Weights of a small transformer language model.
Size: 9 layers, width 512, 8 heads of 64, vocabulary 9889, 24.6M parameters.
Architecture: LayerNorm before each block, tied embeddings.
Training: a variant of Adam for these matrices, 371M tokens, 5660 steps.
Each number is 500 + 40 x the weight over its row's rms, rounded and kept within 0 to 999. Layers, rows and columns count from 0. Numbers have three digits each. The size before them is the row's rms in percent of the matrix's.

# layer 5 MLP down (transposed), 1024x512, rms 0.0249, rows 72-126, columns 0-127
110:503567566450451501509450512455547503492483474470470435520485470552484471493475521518493571463504517502500444475514445562481568581548506492567510518473502483555518482501535468538493532549482521466365527480518504449539475525465493460494447530559470487452455529459542529464501471519602518504470534503493390471568527430491523518530523497525477472436520476471524518486521462521482539429538
091:473553519544470503524534537490536479554437461511488431528536466573447494519521460511446481499531447492514507498527523571472474551502477468434561530543482419445496459524504526451516469511494467451487468469370571431512460497528514485462490461454544574562432475474507441500572507540451516446514471504491577526539481503484416480552522532464512482493450510466492502543498515445474535498467
082:460510574508429516459470525484475466509494515486546525417469463499458585561507505496514491490479558479550481472553498505466465506462516474445417558443434541548532432519496509453463465559468478501512513544453548513501561396531466477530510513540580523517557442509468506493488443467513497493456529501559522511537505469509580500509487520525522473481475496470477560489491426521470502564515
101:498532489504432488438484534434458436491487542518584483500477503530496529481493502496550474484452598503547443501554533496455402436543537442580462511516430460469538509469455622509495474557565536433464507483449478498546450496532435476556556506474519487463517433513529520502514489561561473524511510559516516531455505487525557465438625485498514521539473589505512503444550497484483511541424
110:436502425524499547509493491475427468510481467452513479453544530556488507546521501452489474505505508456497410533509487449535532507500547517521549489478524487492506535502548481478540501475507567572591529503500410458477518494401499533536552521553553535572535444467543447520495531515523420551471494461569519474531475506581477456523545539494552560504517541528455562444469495513586518530570
094:555507470488485517435528472526496517513456547502580526499561471567527516490514467432521464499486514464497482576442461473484503550572516491453531576436539481512537502479536522537483461579523496563506530437525493455468523491481499525485452524387460475492480482476491433479498514531514555449529493524439437579454529476550448496427493541483578418516437445480495595493535530473486495525495
092:469534515513526469527479553542553551461584513536505530504477480466481473553496482493576509544499468473501527516512506449507514511519596537478486556508472518473443549487498501414565490513410469528592506523528476510467493487530500472547477479499611442541484483505485487451459489513505486464529548444485524521486458442467536501453572484450480511510535432530453519547442423474515499433523
093:500538524506535508512492518515527567527489575507525516486440519520537498548478528605482478469487507459517531452465524463546440497540497489515525519531514493490612486527485434502469466443483510560504515499502506523410476478510548476463472471453505490498535497540519531466548540465540500489527468469507470504520535480470558536449569423532501440485415487506436511576427525458555506437562
084:511540518494440529523511510440520566443531517454537509425633511491469465475545478433518509534487549416474467522498504528493495502528519485481573555503520550491467551530464440489489541475501548459530443550429512458509454534508490481562466517499541533461488499517496529465468485474527496462572505531547491466441467501502429482572507532550468463554514572485507568530508492541479481466517
097:492565571462494483496528468481453523556494509463434476487521523485518485520495531471554588479407512466490470476456474555553509437487465470494477527513487476465504577548543500519452511540468520497470504536492421477474495527480597529494506478561454502436479504551571621482516516543504538430553533547586581521509477503473504480516400473498526501561523448502497547523460448533474542543475
090:528494453479534513450534459473483611472493513436560488623513492507464469524472543480478511516455499559511501506495499507513485504482550443524502532475499458481483459526471512492572521452507492469463527474461467489498483567492504512516500495463505516539466493541628580448540509475450463537446537480500561448521495495477533524496469537523549479553508481388481470533427461508481549508535
092:483530466477434444491537536491503526558499497481531484511493489503403488543560514483455552493512458456505494489511513418534494503524527498535531479529410514538519532492436493511519485441517517507527488508502538452433570447423525492559451450592488497508503517518455506537484544477515530548512547507520504510496452487454501456460519511520456461531538506554582508509430458492532451531508
113:503489519463480480492536496532500528565509550474487453520478448520578547509545461525444510503496457430485452483499505506505480513477482465498518469529457507482486548427538529487419478481540541525544450515429594527493534438513583537452421442517470549534485474477491467551527546514461572540474451443472440506480464527482531463483508510528490500488470547543465564530475488466468502501456
097:554529492546501458472455449451575469403539557472523511535519516534517519573522515491498514538515429468554484490467505460480531555521497507499491485479463513539481595538517502517480498507410449556562517506535502499479448466481508479518460491552440544463479516482489472416426446462549448464489521520546561489585488562483511538552468483495454530525511503492520415517518416528503545481552
124:527532479532453536481466536527547461524472468512525489577469481528442465561490469478466554459426468548481444489481469506542442542451429544460467517451493504508543483575526409461459462530468557473540517506509460503490512505414497461536573513504565563527570512448539449515455439548570512383558532482561530498504425518523460522513515505481486456522456509503525456544480546533527467468442
107:481459491446474488423506494490481518489485511524564487444507517545394550477470494597526506413422506549570455498511608481442445512493523500538493528492504562511477392499532479525535513502460419484500509487442535533531456486531517549499508520470550456447529473526483543525543522447537493538408503489476479521481571456468440503524543508484502478483445461550508567509516499477548477517531
111:501463462468470520582539426506527584513497422503540497464505499527536521435541466482477525542479534469535485481569529455508471518484515501519554507518538520437513514487540508487422482584515504505514493464362495436497535508484447472520461519458466553548462534494548485548490424528505473435560478437553573556472441497526500387543453477455519492520407531504512499544531498567496514539507
096:477507555470538555467473501496444478452508445475510463473410463484450547447533521522497536504491528486499504511539536458463497532496529520528508514443473494542558480503490529547514542496473495490447579545503438482562439462435522418527561551537463481463442488506473608482473472524556426452429513534531393570570543461468467586444551539543518483539508513489460543405449553501504474379549
096:455479535505450469448478508525522526507503462614540480574538523483513483510538462502512489491511523533472541535443512452483550468487510486527464526517449483560453465504499486443486570515503505521466507468486480476519504528417480480468565597449553544466626499495480557477470547525535532542486580471476513507467510536559573598553519509508492465444442557519433488516432527477435449543522
087:462545503519544485490628513549542498433553588517490499492453372471391489476399512466544491503478502449547508473481539551515513482432539547484426465534517531541447477507505524475534480553499479588492500571512516540494459507508475467511489482467553515515567506546510512516487489462513493497463412551517571536507503517474448503451400551519521451480509491520496500526444447489512464525589
099:518505412535414454415536508508472539540486566439555506503483452433470482546463456547527474547489526484457508533484468505472504527529379469541534471549544477521479517488488466471509519518463449414583516440479523461550471475487410496533413442499447515603512556459469523489426461490468534541472509517480515545477621482477438458526550431476489525467507548436432438479545522550426542526476
099:442504521485495550535504475441481512542488466490532473554515485519499518470434557405425474520539470400476473578525535492493539555504413488505500468550503472506453549486497464519508459547515428387458495523394513467508494494509473451516456508493494471512484491588487516501505527536506543495484556541470532534575465518467458536482437507520439564533505486481499483488485427507460509466533
094:503531406474542460493589476467489441444511471499474515460469517487527529494516507524443549501465503462524487523436484443508530461416554448413469486461502533472505536501502547536479498455392518521508511496517482562492538511460608442512554450483524515466599492473469577473528483502510515482523441513587433537491501445448533520486491550451500497470494482553511528499525488531485510567487
115:556499495471500444462521545567511493475453409446509513489516550560494468496545564505475555511496510529440518496526477443557469522468540528484494473556492512469481504509507514414431512528470450584571511543563545493507473505494450491559534459499447534511553472522472544487512433496533565557529545505538515413514485533465458467516478505466559517515502441566524505450471503453439520457469
115:442520463489607437517513506539530441517468523507604498552553491533548583511525485620475480470452434520532530455484499465606496512471481557460473430533490445498521514487486472470493478448465509556575502513517450507424401554500534444552502531470513510522545467483488530497489489548447563521508438526558488381499488460478442445495468497518455518497456508541472459539505500509488550501515
099:523446480548506423479527511499485501487488531552575522418513462480462485444492526497501548563500559550523457445513498397526527528496481500550510562424540455478486562480540539449543521497507457575497455466560449543500571498501476393504553516570469447527403462483481496484487431502461415398491462528494498564420477522494527498479477572610545570500499528434536530509463552522495502519490
094:479529540457439545434519472434446513491483500445477523512497513446506490499477468475505518447553539429553554512518512502525500496494416444573517580498463467523440462503412464498508476458546566508481513524522499538474414522497455529470424529545516451468522473471503453549526427432466468564528502499577489510511437558427522482523491493485516534455441571493516479437506513563483518542467
119:482461523459457482420566523491480534496485586510501499475511513504494483486490431392522483521485515506496435464496496536410496452510500489512457530486481431466514496539437534532515528564517471472550514563452459524572504523525482558547519530500513511489584523529473531528438475472516550482514514548448515528476547456497485455484522481532493454494469421486491500444503522514417538493519
100:537525561433561467502508497522497547539468495486534492435533477427558530548535478493503460518499519554433550527498511528580529474492454476501463505544446487497475508458511466504506440493519540556443488535557487497544486509507455533478435446567522502472584527576472442557522483490559499545490364521538497438521512472485491498535440458554467550480467494443418450531518474501528488479489
104:531480589521457487532505452547542544530455499460477415455521395471445456551549509538430529486574509498471547522525480510416546472496501514501520488482484504481527532532483472478435558473485453444504531534499488477491504505450505464480464481477472527509540564502430522556559478510517546480471553536550497439580497545487487476470501473564467522533474505531430506415523453459541481558468
118:505564553511474468493517507523537479535497572508537532472501493453413472507491542554419451501513533487496588440540552463457507518555500539543560499447512491546514448471519535522464511584411447478486469533544446526480459564545536502505493580420491457452508479396545536570535468586476551519467509494522561494475492578498483498580451488437490534537507520486455486498519526473419427479521
108:490445526525400521545614527491513457483492516438561479492534492445437496470509515502456432528437525441490494497527538509499496489497533478533529458449531546510537528424450484476488520437494483511511430511492497520543514519540519434516486473471517551481541412475506403511493516493508471472440500515523513485561487545416482549477492555503492487548476477509597470417536531520493435493511
097:448539507530503462463560465450544448518499520488512476486522490525367495512482555497492534549557425521524555489477503478534487474485499542524501467490514598504427491463478492592536467479609467515481496461548538448516530494455480441546522510513478468458473478491489571516468496497560564546571450522501480481454391596514537498529503497420481505425486486462500475588478398532520450459418
093:486523535486519446476544549530428500430469493482447461530519540578489505512503436516463474467520510455403463453463570432492511471509570519465469446518482629536496533498470517512506525516484557532517459502449530521516495543585419457489500441503584434472510520473501457539512531489447480536476461440503474410534519546448462502471484593566516532491478459490507485432510497498546421456582
092:445516479488489505497462489500595521481511526521514516533561507462514504495493419512504456479563522593543465513483530623508462490477483510521529467514491549504466547513531505448468562485519531450513407525522514477555482467533476516450559554467477569540514511443545495531495484494429507513494494532489454471415454603558499485518486516499460479556472466491447514516467433563465498555422
101:483538481564554590509484492409511507529600464483457474482474531521402514477463508507503428470391466528459464490484481550459557477467529524542543515488490461456541513482474481502463449478545498530455526538476494464487480492506514486496484418493439551526501475563503446571438505487525527603506522502515486547592530461476524581496434505493517488461500528518544527465543524516471491466535
088:490568514494511504451449433541507465473477517469445474418505501438570529475491510516528464481490525503495536507507413526477501513482449490468489519466504482515449505495500511483485459455459471531461570466472518491473542464427593463515456459447491495405481478470447493489513539538565482543487499538496450549581482445498548487455483480506543461484409584537433475466497459476520505513446
096:424498451425486467510527556493490516490472583486476446586506475472548552496429493526481511496467601393471474531517523421533480491475485530540499508520536409499544525510500472596500422515513573498532534522494470522536508531541537500473433485501511463534542495522547474505528487491492468496489532475563499510579531522466450474547395457548522505536533569547528542530454487442547523539436
095:515487544557521560552519519483452513472484462502516513502547533530492478532485511470531475478437487521480530479587473578481489510490444440512579469481549489556399466501504538576484534559505439553453468465485463497495514454499442403459544465521516561486528488505452500533420500492508623455518492539518475473533536449510540449462530494485476523450524512522493516436426467517410479481502
117:484542509487609546534494516492557441478494533483503509544516472465463504512483499491460534453573498468553482496494464486495470470498560512520440501491523477525515476464509527418481477498527609532567566515562491509456541528525458447452484553545474580476466511445522460574530506534517558444508504483562574486517493466468520541481546518494498543499469528447483481439465510477515467544467
096:537430543434519475539478483502584519596459579495423637518442514511425471558474492505534468514514515462517498453442529468596522482548465456473511532565549519480627464534517524519485465460549489456470388515552551570497516509447450598512566451521503558484474533509465473492468454516528445489528531485484493455513457537493471438520554436458499456504534418466510521508477469520524397501516
119:450470549557532506486489568493490490483541462488496486508492502521536533494609477473488470526570466518519565460435500459551471486571453406410500444450517636536551546433539455539427532532517472514517461486517496479456499582484469463499498468526533463505418505524489495499547474505610570534559513538539520461468517521490512458421492458481503495528507507481496471571529428533486461483448
105:446481512396494539507511473521530524510478489440524441502545493503486499507523426503519564505465502505482449470513521534498471451586498521530471545475518515548500512473455555541539465592506470356472491562588510473549488500485422522496454489497456477593465467482500538460525498517507515507440442459505440633507504510536449454462560506457503518451490468466471521514449560468552496476494
103:484481513537518512515531561506531506441553507512528431498536469557503534493509461509466520465467492439472485495551531520503539440445493565469501543450508515439505524488493500441561539579414463473526425501486511428512579447481506495474540481528406491546498537515470544543524513529514461558462525493457506490504509506497476506466474502540554505514502434531574535488517437566501447487490
098:514501477552526463450507470544467484510462478425510532524543526492540509557545538474514462489528514528507488421462466498458450477486547558528498487492458432457455492552434489539482536481483542488489491474495485450474487534491544494536449484516493383484484493443487518557515518486476466490578566448533555486467482462561541484544516439491439470519578513459466393443532471547492499475546
083:514525554495516544511496409514549421585489451449512524560547520475530512527516534484538561543561465568482527467503535492493543571492532468548537525568496460420412508512549508560534559496449478491587535394482552434488494492446450527467443577436546463573474502518509516545582494540440479497498499497510495482461429503513501465492454550496508485485501444460540449520490536478479441527510
096:465527503469471500579503520529497438533520516525466475519538454486495504489505552508544475502506514498444524507568451535462553508504483520462506470468494516491493481562487498506545543562517458530507462522511536468493536541546517487474350517516452489479457499479463511451514478504468495472498480501448454517508518455517482455499491462552517460559565468513477474506563526509516501528493
089:522516544534541552489494505521495489486494528463459520510502449483566516444511530514506561453518516428476581561476510492505482475490475541483501499530596489551464434511489466560479494479439549478489522528420476521489498459512493453481527489567452514517448578481504523473422494494508555475515431498474492504486524499489545541465488542518547521506574482510569496537455436526542512553493
105:465466498547467502509547512488501496480530464464536560517462544497505549536456519405491499468497495545557509431493501511502486507525523431561485490514475552511517571537509465556542498416404528463472482512551421528436468500525488467537468515475511541483442507497539488518454557445474531487571513555539462476536503418509539540496535529498499495553475515490459468555547493603488534399438
105:503455527512449488482464491537501445538480458456536495554499480503556496457497553502528516504474554532506482483478507577553457526560484555563493456457443383468464494465458571428499503536499470500521428515493478470507423443513525459506506477452496503470470486555501509519464494491468557463426484478517499489553524508536515528462494456512540422512449533489540451462523510597484468468470
089:509484495481507516524400508505527443505450531566484546497485518527492528644475525470489589452591544510485494492415484518505463513503528441516465459501543451518507565495469507504509525468496448516507519468502480550497481464465430511484570538498425436544522505428453468457490550465501451545580444541531564481453572498485533464516549479520510563457483448521449486551518460458524537493509
112:542515504449471480474476569460462544553554475536466506560490509573512472414519483501519513526560492490532554506475536537494481545567466457496490538545542499611529459474520582510527494429490468475511450553521550524493532623574516464474453556436529467579532472479416520499526461506409494490532516419496546511514554485528548544507522477479495445536551465478497486537487478476464460522475
118:494519519561483524493436516461443540563582503498450573489498434512524491452535541488520490491496509535558500442516545537445435523567519518554551504509538519513519437478486492467494542486469463485486498490537484482489447469535521412531516467544487491411424472487574508473501530655496559490452463459483470533502497545471543510522523487500444464543416486522478502453527400556437503505504
110:472496531520464495492455527536505522504526531575478521461459491590458510444478506573477464490505486484500475494552515507451505462494539482527465525507495484479541458523450549532545518429476452512484465432490513464532473500531512503543450465535512467520480487553476518465519524402502487467437523504464453524428516379489486434509477509520494482496457465477588536533550542527463478491555
096:488536491543520524479464505500590579514468497566458489486554514557612521450537448474435509512463554581514474568498513417599566501533526544470494517531461492478516533500487494517441475519425587502539594497597470464453459431506460563444487497420549549461461540521524531459465432502622500462468447483552451512550504477474528527500519519553488512474479475444497432533515440516530479557455
# layer 5 MLP up, 1024x512, rms 0.0266, rows 73-126, columns 0-127
092:550486517565583522398497525542563440425527498569518540437436543492483546467537542532460489499519503559485518533535483455524458481466451527520436490368550470523489527476583427494431449418606489550505551495417506521464466478387466498527534439464490538549475480457516452501552507544520455440574488484485504493530555405510505495519503445533490496451517526564471417521466553539477574427553
086:534503504509515500486434544434506457490424562522508533471486545483551500545501481515506458520542462464520506509526474450508500529523530439502495448470477473528510508502504440516511517495569531525541522511465491470454553579414530444533522468535517478537461437487497520455533522565504458524510552526458515487484501538430502519459506561466500447429480540582479465480495589529509557441520
099:424510561553518532503459556529482503499535520544439532472509464516572544604511481481543516512526487501540497488452520461471498516550539528477461452453498416461500488619529529463514532547513539494560518528552465470402514524452532518448532513535471465502470456608509445448450566504480479528511549554517433517461503466526454475506524463588444513521514510547495429525485477564549496505563
108:528438462567496497524513495467479594523490385517459495524571543491431528447405484460497590509446498508451506490578505526402542493563491496430575569515510547491453459499481479452561561541565487502510458527544408570529485471501448538467558458518549532478452537522460557473519544525492551483468424458467525460502514552531520493457465475476494513546557567512521523551469476519511443493486
096:448484485504538503567419495500516440511453494553534513543540500485517480552442482459547492541544548530455483499377504506531479497556483441495531522506462524508537483493489533517551511458547563433459477495462519576510610426548497541589499455502509525508540492527485499465541486558497513540499504463420518499524535495426448385480525452437480524522553546495466475533461470529551508475507
093:483473475458524506523531459517465502503575459481483481479546505469464471511476470460485430539511449543551485492504461464513526481536606509434551438443582457502539494467562517535524511568492461507558545464481427486516408512478539463554540524488462507506530479480460555364543503511494532418497484487464450469472536495517486428495481452525552470479498545522552505543580482567474508397562
094:436500416504463541559478538471549493497485508521476505542476519508462494465490560482438553541544525522518487453512555558452504572552504493542501549483491544459434537502503535498555504545565460545526475483497487557415548495483491551465563437557450521546550505521457540428532420508503434480528498433504465511595546505596440581495526486458471527477556542566534474568570475470564507539475
091:481474523480519527472491520525494439576485435537467528552383499570473562550458505474437521502487455589615481488490441468503479473516483499520577525527547452496531480492480483483473480513486449540465398465595469514471551498433521490448627488580549510470521501468485469473493473501440530559441456518524511477494484514458547533538507475482473482432554489498537392452525549482505565504523
097:601529444550537532465523504483482491485471472561457458492474526538513510521406497531433504561571445506457510518479464510483539535462532454580485515433542504372500494555471515548561533518517519402534525462488482507618552433560450547449512514438420477523460420524480444549478454498495414513528489527519489531488494440418525468479574517509506499461509482490466486521532511471496449554490
094:506484518461539389524462529500513639486496550557453495553540473457477485461480550512440474551471482514520518455493510535429484481513511533536447465519470432494543391533543440470511489524448537445565556447479488470468531451526506535486522524514501466470504491497498542403508610427517519511501540556502490486455528516459465462431537472459496474494562466538436482533470526498555518519497
095:492519528490507544569498490499395614472487444508416440519500513508511466480444449516537441558470525536526475560492480531497475518536481497514487487521534484503562455498481470489454502612527513524554537480570514532506434459502544503488564469472489497486463570533502513422514468513556541492521429506490583404503534538555563489493517462466527461486504495562461479523552457465486592503496
106:503495534528529582526468524532474563517509434498413559538475444439481479447502577494502510501543514536498497508449544454487506581567538486456482558493551446410452460610472499507483506493548458531450505528526457521505450514480588492464551455558444543464544532528495519423479481548528493499527498468490500448491560484487536488504482499491485466509446489514524505519488489551503516500468
096:474472489465498472590538432427457545521501565469484515587566510494506475530473501518468446437563464515400494477464528503495504579436521496470521492523521480453533551550514476464534448508474486496519469523501496517442484505536539475591573475566444486515536529502484558572459550498563504479588488517464487478471559473468553525455388478504516482556516547550532465468564511563417543541472
111:511480427529459490474448534495461486445497460477502505515516492541488525522453501514523491547578522496570517486454478528409571502462466557517490500410509495491517475590558456510527534462555518503527449407465453495476410501485460534533487474520463435529540509569446546476578534508520465514442513551512477479511506558514479486524453553549460534499568543562472487551551522587530500381522
099:473417493489503535525553479535528486474439515505438535593532562522519531480460523534421510525516444532483488489512484522582511521468388521495506520461473509491488554495622451503492583431557513491512499506564496529413470454480502508546544448517520528511485507558440509465528482472476465549472397441457478475497571537478630528452445463403539477482530523508577527574483514542447481516548
111:458481526467523492592511502524371515510507487506473506515515538433539405483552448448484482511495526508503549522451489495496527498544583556463524499457424508537525468511470536495499568504467487554533467560496536511528440458505526468464512450540559435566461463388482564510469496509585534467566554462484517514529551482520499504466491538497439540531565449585527490531477493518495450549533
098:446486420502539521450574463476518491494527515525469466464570531505511517512483476471480519442533495538507471460532502454496498540504450531435514533490522519505470531547463474500520387468564548460571487469496517502486522552463405498448545476556569484481469516510462506548538532532451608500505447521480495475491557572461448459579617409503493509575520479539495513500480479452437627561490
098:591515490559505528537475506547480482511509443544481578491511565553506488474455524462563502453581428526485497522466543518493541466493554496510514493459475509492465457479570527550520536483520533503606483515473496540470549499435493516497498477576452507492592543525424522514484492513478420477506500529501481446466552455541531470471560401501525492556503526557512523519476470551626457491601
091:481461453556467573527466514586417545543613519502485479528497507535561477508505472477492568533499508529575458529526441460465478591526489467511506468514476512489526456560481471558513523518506458510462499489402429542539535505458530532533503521540529401453432528449545484498484495552543469514524481595425544502514488544469427551494465488508454449475468557512504437469452619552464505445434
098:532455463570520510574453574502512524543472520443443489528448521481548519467530529489432545535549533501521451429514577472560593519531514482473470514465510553534440575517463501444454537544523537452553492544501474576507443475516517459460520524583561446537545548503529461455579508472506470426496534561467469529559465614517512542487489480554496560571496497525474496467486520476503477473473
104:438462467572470433464502569475513484502535502555461462611504499520483389486602456443546458519453519483459537536411433488478492461469541492413456461489524454456507479483495506502538544509524464491538504505551464530505441555519542568480513479508537439517491549488509510530521498458511447461542508502566527573529554534561550492458440471505511488517513518510478515503450484548545528549552
094:526478529558526412548491525477508499559542474486505432519473480513488510528466523525507435490479461508484533486486456457513567596508447459516498459450405469545472493465517565483542504537500487463451476458468502564534495494409405509540529561591455542535466463473505532434487506557573512413485436452408498519479544473437494507558483488520511489512488538578483482493532564541533519407501
106:490460536480549589542496474403480485513597488511433495492532507430517430508533463509507522528558393515498498475507416516515521556460461547488539498528477529569572636499524532503431568454511511496498441415526516463485532466474490493503505473505513516478544522520492483480513544545470558520562521501468555457449549537446481373491410531430554523517533473576425475461472515510492468387498
106:523456496541482590584518426505423466561458472511486480512496515591542495494536397478500498463523463538583587532525451514554500550403457535585497537454533519495493555515608510488583520549504459494482445502528446554513482493502495517504507472507522455463520463548528464428540509457613496435493488446488566489469514432480420547446475453554509486523479494520508435478476549528484506400493
099:475503449500493560488537495558421537506584494497408559443517530554463507523532491497590510431541422522510473509475568526453509624447480556490514504443439433437479446446500541494448460495549471453524472476490533475488543479444460516486523521518530516506545566534504501444549510497506517453448528497516495395493550558543479473510438503465490485593581507467529473519417467487612525470523
094:483483492527507524521485512502522461502522477535459509543484502463426457484524517499480552490523520482477489464512546460499499535451515455395499524498381480516525511469499527513551513459562499524495465467481521512460536469513503537413502501527519477506546557538441523510560493461469488416560478473508455587590503524503523517542573529439470470573468466581527473588522518492562444518527
108:515491504512514514633515518535528527425487490477506451563531515446440606523421509517575552442569532524487567516547446445542493584508586528524538438410486472541449523514530429460545508484536492531500523433526466523531465502390501413475516475497562480493457456538445480474523510506484496509471479473481509411510580567523489516466446535490470506426547451593484574536435499554576494437585
100:488463433517455506493476557490517482513471480582465542535484560431437490443510433509440511450475465506537524486524508498403529497530489600513461458473462478545532518533470422477566527487459586474489429503442497491484440476503433444494484526497596512455516510529559469531493549510487524507498573504537480457477452495428485450520488546530511431544530511514530480481476514512544492477530
100:420468567489457476555484556474519543472496486522442538528457476517482504578537503446584577502492541517512592498489551437562503546485510476426471521460542423528529555437518530511480592530541534494523511536492521453509525470436506489453512549543520578536488523486560521455551534452444458541540473481493552503453483458485489521495561523582444471492531515528504496498507546470495526469553
109:449448427493549541492533513504502452484449517539467469555540479474530485528450522418443512504439483511517501552508583459472577514584474450464512519500492504512484468596446482481479499360526481465535420525522555475486391510507506467491511514517445505541461504480496532502491543541488485534514442537525558486473522456498564432551469531477498416489554522505549466498461479472496493477563
105:525490499457496478544489475476479441514443403497455503488525572580540519550511499498493567540491512520474548538485462464453516513481450485445473536433528500515508453568558522495533424507484509592551522524488551524441480505479523489439537507472459526486564462511518548528459566525451462468494517521534481462485482583538453532500525454528518496451571526527487436453520525559524532501481
099:469492536554514490564487488403484538476567526509536586514521516453491453498504449520433445503503461487498573554625500476485525460580581495421578514440455430522484457516443521515523532482549486550469506441494530567384469507484472562537514477586503518475486484469484534408536507599440391491481505528488528420409515528453485555482469496496468458496581541501464465537462515492450462469545
095:486470531476531523554518512417499544514485497525518481460513577501522481531534498479478454518499502494525554460451595499482491555560526498525519513528464494542504506511446505508464469522441468409453449523440419524439467541546552558526510522510503492571485501491495530451531440502528497538577576530553469521480510594428515473526451425537496559516519464521520455586527453523524515540472
096:507485562477515446507490478566477485480541490513502526536523495471484501510490477509457502523476453527445507572516432492513467510488570501503506586499515468409569455490545486494431520456513496514458477454452504550515520490481499527576522454530485446550503414504360520413518503566499442508523478479515529494446446467423542487531486540468559443454506597522474535500500488509502534475519
101:473479527475472464423513444510493538481514454459493515522511478503490507490543530485496516505576425544547456525453439524582544515558503556510487500512481454527475505545518443482570589507491547487543492448448500440503551556428521530481484438524430482528472511562481532510483509464549488472504470452477460445568476573493435513438542467570468498506553531500535468513529478476453534505516
093:488469450475481540518522446476520505548520475511419500406513542490545495432396490473388535529460499546579483494552526574482497506535497512490498475485584457429546508522446494524496448512543405552534511440442480472549483508519514498498549464533464538508600462488447521539492577499526572527527487495487501485527478442524488530521527482451502501536501563512485428568480489529485512479478
095:492507599470552491600463466532511444571569458533473525547576540484541504465482416512490560558504528560496484492459462471509638499500454557490566552543527466516514496494512484509452610505532490495456470423495517522499505533478462509541527522452499464536528466479578519450551476484496492435498511455501494518516467448510546550458477503501592459510460538507554409490532578488478527500479
097:399406489463582558479444535554489491523526473466509466558545489452462451461526580480493523471530499499488524504465439465518536514531556552505514472481477445540498542499502544527459447512438469476529549489543492477458382479496593472555554498500545486446517603578483501491508511499469450510496550429498523460434508564523519522531400486516462488501537512550377522499463559545460545548480
110:506466482493539515489449491453502500534506436509507461549543463451525485448522586482574591488513504552486555470473534508510579584502588478515515556470554465468511490489512496488553434524572553519471487515557450545486508594400452524463484504543460466537516546496463577544570490508459478508503490450496483454540535457502397521508428440460460494558479492558510424571460494486482593498544
098:451507426508545486532469490443525519519534474511486464498480504545556545527534470441511530486519476517491440486515481553524534510534463510477496477502476525547550497412458501508516545487484498517595489452481461502497469480542506546497504447507599472495456547535522429515497515547411409559467573557514512521538472505496488544480428497568512556592482473513471489533475502463490496478565
111:478506486470533492592486518465544467543480436548489526505480436485513572502488442494458492542562451531504583515474456448504515586500536508462533520490561537462491510486474471461545534414514493518471486508460465537418568485484440489472496529487489510427489462538494477482531513527559416555488504505542471479564498464461466481450560455568497486537522552603470425547509539517480510555444
105:545509452470523486507503479482558541541575438550511501505510496486453564468512461481531446489499399500473562537550539498504537525513528516549551439510465486517543513509589520454525520516501516572515465569493517508514500478499434447439502511478552477481568525428539468490541537462457473511459477486415489511516436515493446569514467489549509448504520390515535517479454515470513513486466
099:539448550541501535517516506492503568550558445553526482518462552523500522533458523460465493528482433569527536505498478543497448485580543490462501535400532478407495484491498499481547461501500484520473535512539455516518504498392490497450516519532480471487534534511454514490503530530547417525517525446492558480561478502493473521541465476410517477439482467469450496491441464510557528527479
100:466509559480484546454492449423511496489500514498450570468511527524522408435518492478517521470506527544447560600473444575497534529510510507487530486541395512472451482542480468535480458438540480483510456540422459460460494481529462536496490398504496494449533581555483473520448442543448527484553487475522602441546512444539525444500513503522511478498574575475494526502525511500530558542502
087:461458506507471495459522530453485608531489482473480535461525472536515470476485546499525550519492520463510546438535537573540466528479496536469521515437478430510539569450466502473479489468459520566471502535544545514472444525526480523409496482458480518392487558501472550456515510526554494435495577518478489483476567547472426542486592461474465454583510482487470469489426510497497601433515
104:500569487479496490514455505486465494508526554536454537505557533515493468499487509524453569484523415547489498504432461536502465577579476493428512536502508477505554512523547552464522588514488496483468512484482463491471445430515447560556475564437593489571489507531561474471513542484489471432472527464539470559518535494533540490536505529510404504479582586535517467499500483464487483535586
091:481413472497532526506470426428453434522498529575532446541512491477440454500453458437497469458493549585502506488550583565512440501495479467592567511498538482465497562533516446470599414458475424433537540526500504490513540518509491559535508514512462428502531477464485481526479459565507540546503522550480506509505517509562440505490444399463563507508523489551480558564477494456515508469547
100:525442487500541516474484471489568456469479514531425404600573514501540561497526494517459474530518549529503491516511508540418464534581546562456475485482506449532474480488479576450523498407555517471514519532558489553485495480509518553516462518468503526495464501538402540482520490530426499536476498443467541454488495525479506451547485542486502470428540558595505565554474498493471528483492
107:510487441497503587445465420472527528501539485475485478500538424468527538501495566427540568563489512522503491512546539473521469566519467500482516489485489499489456517451502467384530468546472510544447477510472428504497547458447553516484494531403560513463476455497505475535490574502507507463553492514493517486532558492460555501530500392506469521534524521487465519566492491571505555496564
094:484522479545408487529494481519459599529492509479477470519512517486478520500528522508577529477531417488507528539481555479545553540559512512525494553488500394508466482509590508436473559506478522481508509402477435519471538474412532427463521514495611469453453520513513431515493560500409571467489495573562488467498545534463563588568492499476514474544485563563497527524519500463470473384566
107:477477521480503553547395492572437529498500499486468484570552535495527478526461488450452496524552518508591440491525535516486494459479519502484444476469451432528566613569432471525570485543519464450467496560411530481493479506493519517502526444525511540505543528540470565471558525488530518535489497463457569476557484504504418446452509446445491522520554447575521458502483500474502555524496
109:437491498525523542457494479545489563561495547495455539458510531504505445451501519502500531515487497489571486453524485450438565563595514511525601517482468435495432495503512507437514493449493474484475549479538537468448480516506462485434507464544438516575476505523564395484524492518485549492503469489528558385494540492499566406496497510434495424543491515513493570473456452451455509483544
101:500456523525556568491447541509532502463524450482538455504494543489428503563536554472462553489592440516566492512532436468514468555536551525511457469397479488510500486554431469512473492529535562484533483426445511466498555502452500436484538445538460582531497505475525509432529452572465482518482497484508494459567508579493535507503493516534460487449509535530432449487465482559481476485499
095:438453563480487456456464482514455555513561532458438514468517535493417485527469462468552578475491539494490540512441527476464480452535514470487544511524483496519515456466532498434566521454525492470549475526437516593438500448470554461421554430474514446537494444488521589414495495526462484535489458488507457573533491514537601489489598453491527472516516533452533509546503476476516531448474